Weights of a small GPT-style language model, trained from scratch on English Wikipedia.
Size: 2 heads of 128, vocabulary 8192.
Training: a variant of Muon for these matrices, 579M tokens.
Each number is 128 + 24 x the weight over its row's rms, rounded and kept within 0 to 255. Layers, rows and columns count from 0. Numbers have three digits each. The size before them is the row's rms in percent of the matrix's.

# up: layer 3 MLP up, 320x256, rms 0.055, rows 140-170, columns 64-127
# down: layer 3 MLP down (transposed), 320x256, rms 0.0417, rows 140-170, columns 64-127
# gate: layer 3 MLP gate, 320x256, rms 0.0544, rows 141-171, columns 64-127
up140 097:143074111151126105166123115106131124105106195163123106114132144102154137107137150166125098117148159140101134128111096110136119165108129148149150112120142125130083158143084092117137147134104161
down140 095:110190169115110160128088060106119085114128119143140148132127114135109144192103152096116134125107156118146088094156134099067155121105100149133124146149166120132165094135142131132121096148103132
gate141 095:149184150123072103139109169135121167133149148131110115115094148106132080149156110146117164099061104165110129126145151141119125117113100111139101115110177151131140125149129142133135120112141150
up141 100:111146097134101157113193115142130115105162121096134136130165114104124152078115125087107112158163146126102144156148153102125159137154122134155119169185118141112143121100097122126126141159122114
down141 097:073172128170180137162086119153125141176119120127170113143107143119137124146131152130119119179133119119140128109096069120105134126127118141124132138160099129132083154137130139135140101121116126
gate142 095:157132077119110178144146123119145127138095145131105132088076097094135102121115082132105129126115155126088168122189151161119152114167124125136151104169133121076126079125120101098136158096138133
up142 099:111113135116159112172153154145102130161129111131157155120143077098144110085102125154140094094142111132145148127073146153122140133104156135113136090159138128141125120139143093107142125133095110
down142 097:155127113102124162136109150143103091103147121136113118142142128146091121126116121155170096159130126119120140157151142096145097092120173077137113129126141107118138151122097124112109071074118134
gate143 108:161079135125164136135144105117186141112115091117119135121135118132101101141157151082178128093138132121142135109097129098166124123128152122107122105137121127120114127147124098115119137152131109
up143 103:121111109129103159131122121125136140095095152128133145086125155156120127118143133137134139047163097098117120126094152164119147152118172109141112114145151123137117151142133122157130121142118137
down143 103:142139125120164126144157097108150179082131154077085103153126139077108104149110135117118162140122077122162119112146173124145143130126113151147119157144089147102140123152119111141138111145141124
gate144 099:139093114132098131114101136114194137161081117091122135130179139127169136116122137162147171131073109121130119134143129110110088131137126157112132131149126133153138088146130099170134123133112134
up144 099:114127140141112152149170128119149149129129082138128108177079129106093121130127113143111077132115148140194147117099173183157099149121161116126133136092180131084099115165157133125094125122103097
down144 105:134147119119105123118079162150121151158105140125122121164151138176105121106169136134153146102164178154129104140137120120146127120164121117141117151124104182124133150149096117128125141112143145
gate145 100:135090126152157108184139143101116088131133159146128096120144110138146156144139127128089104144172121119129089124138128138112118141153128145174136104141198120125166117079126124138102120154113147
up145 101:099160157084145130119132122089128089123162126135112129131084146118122121134083161142101117109086138126161131141093138110112110133114133135109176108143135173159128122117152127129182140102193119
down145 102:112154154117147157120127144132149114104149127100127128167111139141154141112104136142118147134103145131128124157123126103096143128115096121141150097127039137108143133137153089154146150134105125
gate146 102:102123119144097113142109142127135118120128162121109097093112124107115091133151109132154088109143158103120136112158133069133153134127102107129125082174139144124115096131175119131131144119128088
up146 098:140107120135105142131128111116133089108132134131131087138149126106100097126112102122126130123098112134186160137142134102152133115147130162151133181176120073135113115085115144121108113131148091
down146 100:155120139112113135114101144124092137157163135134121140146155168111122087166162129155124125116137102158119137155095125117140179127147164142090083131085142153164105145109073127155120124131121125
gate147 107:114089124113107092138123144122092145166146131093124100151127139142116135149131127147090114175144158123111150104125112136093098151117175122131083112115126116127177161167111134152114117079088119
up147 104:174105114117137117141074110127172136128055153097165152129111107145116126114141122148126108126119148085125091130124129113112144120125138108132124135111135143123143139153096133119176127152166120
down147 108:137088124117175111130123145109150109139076120178108132148128128155143134125140098148121126114138117095128085147099112125127125130126150107086144124127111139143155099132125128180110134109087149
gate148 102:086104099088105126118134098138124085147116125177158099122135176145110132121108157146159161092138117063115141076088121115120146144111174123183120122114136142091147114122085107123155156117113108
up148 102:142094102131139150129142151127100125089099142138138126168134068165099136135101179145106139144155161121150152129113102129151108093111152110108128127132151118162148160169077072111138100108141104
down148 105:100122163129117115139110099156172123145149118133105135141145142155103151117173133152095164117120108115179117133106152126144089137136129053136138061125164146137117092155148104138094135154157154
gate149 102:100107095137163119156107114146104130116135117078133127123113164057124148123133122075143131078131123153106134144135146127124124131154091090117134146146132153136152143155101142099161159143101162
up149 103:128150164108149138097104106159126156098076126161121090127146133141131100165122139130147135114093103146091150070126121105141134162136145098161097046087160119139073108159111153094114137157116073
down149 104:131160123115122148093103083143091096092162143121130098150120122102125149156140149145128190124115130150150145077112137140117099086143116117111135129120127092114118126146111115143149108163148131
gate150 102:099109175151179117154141136151080126133144113103123136110122122116133080071138112131097104096135144145162131121143116148115090139134170126107163139089106134118093128106135154086150165127133194
up150 097:157156120147154129151159102129112114110131144126172149166096132107168162146112133116113121127179100128133110141114084099120097119147133121147123128145099139088147151143159132133122130208089158
down150 101:179146162203143104141183095130078113158121161118139117127140126115106093103146154082089111116129146101120145141110111127079099152123151114145144151120115158079088127129124151108164170115141093
gate151 104:113117110127115127147121142172135129112140101139122148096144141139120069122105128135137141105160141139111143135089121102160130125156106142105108182121135144122082097123125103130104167143103122
up151 101:154110079129154125166205112100074154118116098121129128172089141093104106106144129093104134123093130135142153121137151116120114128126156087129131125156130111104099119144135139086179156124150106
down151 104:104158166089157127124104147137138139127155161159087095105153138082143148112133166161142130150141096137101163124158099096129155156122102148121172132157135102101083148114116130147087129070155103
gate152 105:133148143120106121079118145161126129156149128120128133127109119096134125126119115098115150126058155147162116154120143106113185107119100151162164062129142170137129094115115147126124121150108128
up152 104:094151113131110109088104103138152132130137113124096155145183135160111115118133117167123115166098114118144125155134099150115106093125166094151160088111118146073137151123178128113085140102122154
down152 104:115147154169079133130139065115114116153159152109159127125154142123102121106087104145153091126110138115127165109084138117170114127117146123138156169101109077088131125131126096127124157161146145
gate153 103:150105119141136147127102109149132146100150137149115126070140135093179132144105138149099166184116120113116121111106096126085154120162126099121150103161093142127112104113092157107121095105076118
up153 099:146148141157127107154118164136178111155118104152139121186100148106108148109122119134122142073091106178143110107140114144100157118132138138175134125123122164159164143109128128122123097121134135
down153 104:075155130098122132116150135136094135116116155102122110116136121156088132182112156107066147100187098127130140140125107170122147143109167119099167140143125107105079109140132124127152143128101125
gate154 100:139098164152084120127114175102126122100130064163130141150119116145131140134123107160124105187152112152148069127142096119114109135089121160147112109134161159076115084117155108117118163085140128
up154 100:159142138117114147153076134171120138166116140132127134080110154121099096144104140157178115105132124101079142117099080138139147102143159156143119146147158135130109101161120119127125129133153113
down154 100:145107109128111117086143110110136129181136160111121138041153165103137113104165154122157096108113117120165153143103097135144111147151090172163146137148112093085090166104135130153107165106124154
gate155 100:101109131160159118169089126189116169122131172068151148101148113116119152108137098131122134136098114118120129109118136137148071131154088099144125140136169107132118123084135092101159136116166150
up155 097:143094100108123131138137150097148150153184142146112086132117118145146100107136093132110158103103141135102100173136119163103154102078122124102141093138169140124131135119119124108133099170091113
down155 101:124111132127070133126124097111109121179122124109129126115139135119141140136113131141154109101112130114150133163148134105120126082108138107125125106124152115158183116122136124194121082134166112
gate156 104:108146112103098120092171126078154094132106106132103162142131131143110122087091149117141118152104140139094120077117134163142089162158116111101121141116114107118147136119117144107142111191129150
up156 098:120150115098157088153129124151151160099123139099122101120114119170163130128118106142131125150161112148146175114135102121144103119138147113128137095112108162111136142112115196144146105111144103
down156 101:083091120152137123161107094123118140132125110097119135094083134058142109133121132113101111121144147136127163147117166106156129125130116119126143110162131138105106102140151142142103140116126168
gate157 100:163152112130097133128118152109104129126156133128118159127157157159134154156087155088142115089135131157141140076131193058150147145116134132155137140180117118087108176136125154142123094156086143
up157 100:125121136105102070103146107120050092133137125115117129157115169124157147134135123169130106143119138120125142119106180136119108122095143143075188155107106119135138140103173134112115118142144173
down157 100:138118166140129104105116098160097145103145086169087185141108122149085141126112108117111123134131122135140102116126152127148151104163103118127148127143146107138157141143101152086114122120099141
gate158 095:124090151123142130113138159147141123121110117119119147127165156099161134126131126102118121139085154130113127146096121166109148185147148123132110135098131140128130142130100118152093141142155113
up158 096:129098172125171188131151152124116124157087096120105148124119146141167150129159087126132117150141083136087111104138123117123151163145094136133148112080131133114149163163168125112089094163109118
down158 098:062122128133141152123118117123131128115122153146153119161140104195143119150123134116158106150100109136162133162126164110138149117127146107086109118102140123088133108126105128112135097125149112
gate159 095:114091124089104145168146116148157126116111109124137112118153149080145109101154086164147133151138128159108090104169112176163071126170129143139146144125120160102133102111142144136134124141178120
up159 094:114115131160129127088125140142110153125149103121116135138128130127116152112127123124143093077159134087156196170113116096123150146138119100132122133134113127171105152137118106122166140090123127
down159 092:112143164125117101115104117098141150151147131128132164126101150162119138165144175105142139166107149137139117124121157120091141134101087104159138150077144085123159102121103127144130127137150182
gate160 105:162133139155128139142132129097136136124087163117124135163123150121175129101114130136103129171175176124120124092133138115130144137167164120123130147129149163106159139110152135114104102155114149
up160 103:136106169120144148139158186161151151136104128153126148142111147135113138161096144187133133146130175100128128116123114125086136130208112094166158125119086162114131109101171126084130137124141127
down160 102:117157134129150142128127163125123110144128136114123129163113131153103105155157138129122105149151125140142131128170154141127108138152130118131091092107116135158106136143171098096057114145118091
gate161 105:126112129105127181094129199124130088133116116112156157099140156119124104159149135110169099140143165102113110145057152119129083120148163140131102102159141160110123091117132108107139126119149128
up161 100:075097102118143148144098172116160115135107118163150140106124152074143145107171086161101083123096135117094087114126149186147124160117141122124149116136154110184148160133168108116146112143107153
down161 100:098122126139146109146157139133133146109156144132143118111157122143132114159186106148065133123104150119118143120136124124085138129130147134090114128124150120136097105105098123101127072134089100
gate162 100:127119109134075104185086153074148096101152122161119146138159136117124108119152102118141102161156136129125101184132111086107134110142108149133135117091098106132139114140136167103132100122165138
up162 100:160143091133116125153154138161075154115121105149148136138180081139146135162165143175169167064124149107118107129084087087110149088108142116139139145129122105107100097128090157103099137105110124
down162 098:161175103128110093093131128107149097060112121107080122146164148143101136150140094068133109140126140123132124157117106107135122147100136167112116124156131138142128112111157112142118134136143123
gate163 101:144142114121120115166146162100154141156076111160129162127125146123129116102121142116137115143102141167178122138141160115161156133128131114171115126160130116086162174103147112120119119093150105
up163 099:139097102104150129168157096140106103144086133145114107131151150123102162106118145179106107089158107128146121113148093114113071159156164115145176147127095162101075115134132162078122165118119112
down163 098:114108133144095132133082139112108132111122111111162108102108112099155111149143114099167154173164148132122128132109145153157104121096119156099102130112142116137130119128157098109161131141121143
gate164 105:121178138115141139121143123161103169125140093114144123126118105105103133150093090149133129110094132087146100110137179121087104121121126114154087146084152136130128120140139126141128159111152109
up164 102:155092128149164115128130180126153133132108106156114125140160123111124068125135102133121159126142127094125146107116124151116174152109135154126111088125163144125118130168119138127101104147150127
down164 103:144097129130147117162134111137151124161126165126099138125118104136147107073115148160091150078116093141150112122108124142145163163122156102142120129137155122098163138090099099117152104098139083
gate165 101:132161189154102124102154154151134121133111120130080116109145189113099116122141135134139151122130091104132132102129133112132099128136130120158072138102137146126147164110104129165120143088145132
up165 102:072100110095104123118121122103145108192113159159126108130126072113166184152151118177100146113119112092180132141114163140174114109126074159131118119134149104113121172127172124178114121165113111
down165 099:156086093144135099154123097103094142198153083146163139070168137149131118135145118158109170148156162149166117127127133148100105139160108126134156104124156115086162135105103140178112171114095134
gate166 094:130127191111169116163110142151145128103165128111117068137167129108177109114147117113138138132127138136100106129100113098095104136129123140118159117159168099135152154135124110126132140173092114
up166 090:146153162177094191167156166133160145086134125151143102152180116157129106182110170112119138121105131146137148123129136115137118136124137134120129110101134142140129103171164099147120116117099135
down166 094:114151165143174166126172105128148112111106140130097125125104139121141154115118136198147149128100136100115091089080116098098127122111161126099097139104133187106123089175097144116122139117131123
gate167 103:088177142129117150159141122138115086147124093113147135119142132108161131133074113121094088161138158189119072119134136126144138165076134153133132117133123116082094138111117129135123137095122162
up167 101:142138151125103147096159149114162132149099155149115147135115136167122114097199183173096139126107128166134168103170104136123104098170133112130181101088093104157094125151136106083145160144125129
down167 097:107130119117140133111158119180119114155128166146095100089147142116110132125093128167142133162145144113149148107143133166167095124115117115124145148117127104128142088117121120146112093100082061
gate168 088:149104081138090127108100124133100094102146119147164133148114110152127147147112104141116086111107172149094160080147139122119134148085136131123130127159137137143177102148144134136132133155131118
up168 096:157108118158134111096133117114114105135124085102120105148145126137128138126115127123106101138113121104132120128188119117163130131128162147116143128100141081148149148147172153116118192127074115
down168 095:128120102109130158094121096118122142131101041142109138099079120148105157079081145102097145100171092108133145112182119120107089097134141117066122124075121127164162182158080135138157144074123100
gate169 098:154105162132101099123124098151105126125124084172132115138077136103075144095107137123105123137135154121089082098144165141138160126142139127130090112109110113149114132123140111123120155134124137
up169 101:127084152137162149107135116139168103128094125132113142118149129119167101154122155112081167111121115155175186187142142121167131156126133174103126104156114137103129108153104146119125111126176121
down169 102:132099122152099134109127138140149131133123111130114158101101142119111131113113149116153117107102135117148141113171151123133133150136143130141140084161139103146136095168084095134080105121121109
gate170 102:136086169136132118178097132132106150053117086139147136096114139147114139160122083132147077146114112140115164122117114110142176103111126137170134152111136152134157118123143140150161140092184133
up170 106:137113151102138085076113144091149159113108123139136106156088122136130094099132120142156154153097125104097146140118154139134095121154131167097108119110121161148131068149114138081139116111125125
down170 102:121147119141127103135113135151126121168131125144155136100131101124179118084178117140152151119090118137155147084118103111104110147109139129100107087137151094066142179107179128144098128121119147
gate171 092:136151137115126064091114137121131109100117160134111141122150103145110119123129115065147114114087151152150133114131111146153118134125151153165126127132124071134115123130128166144145136136170105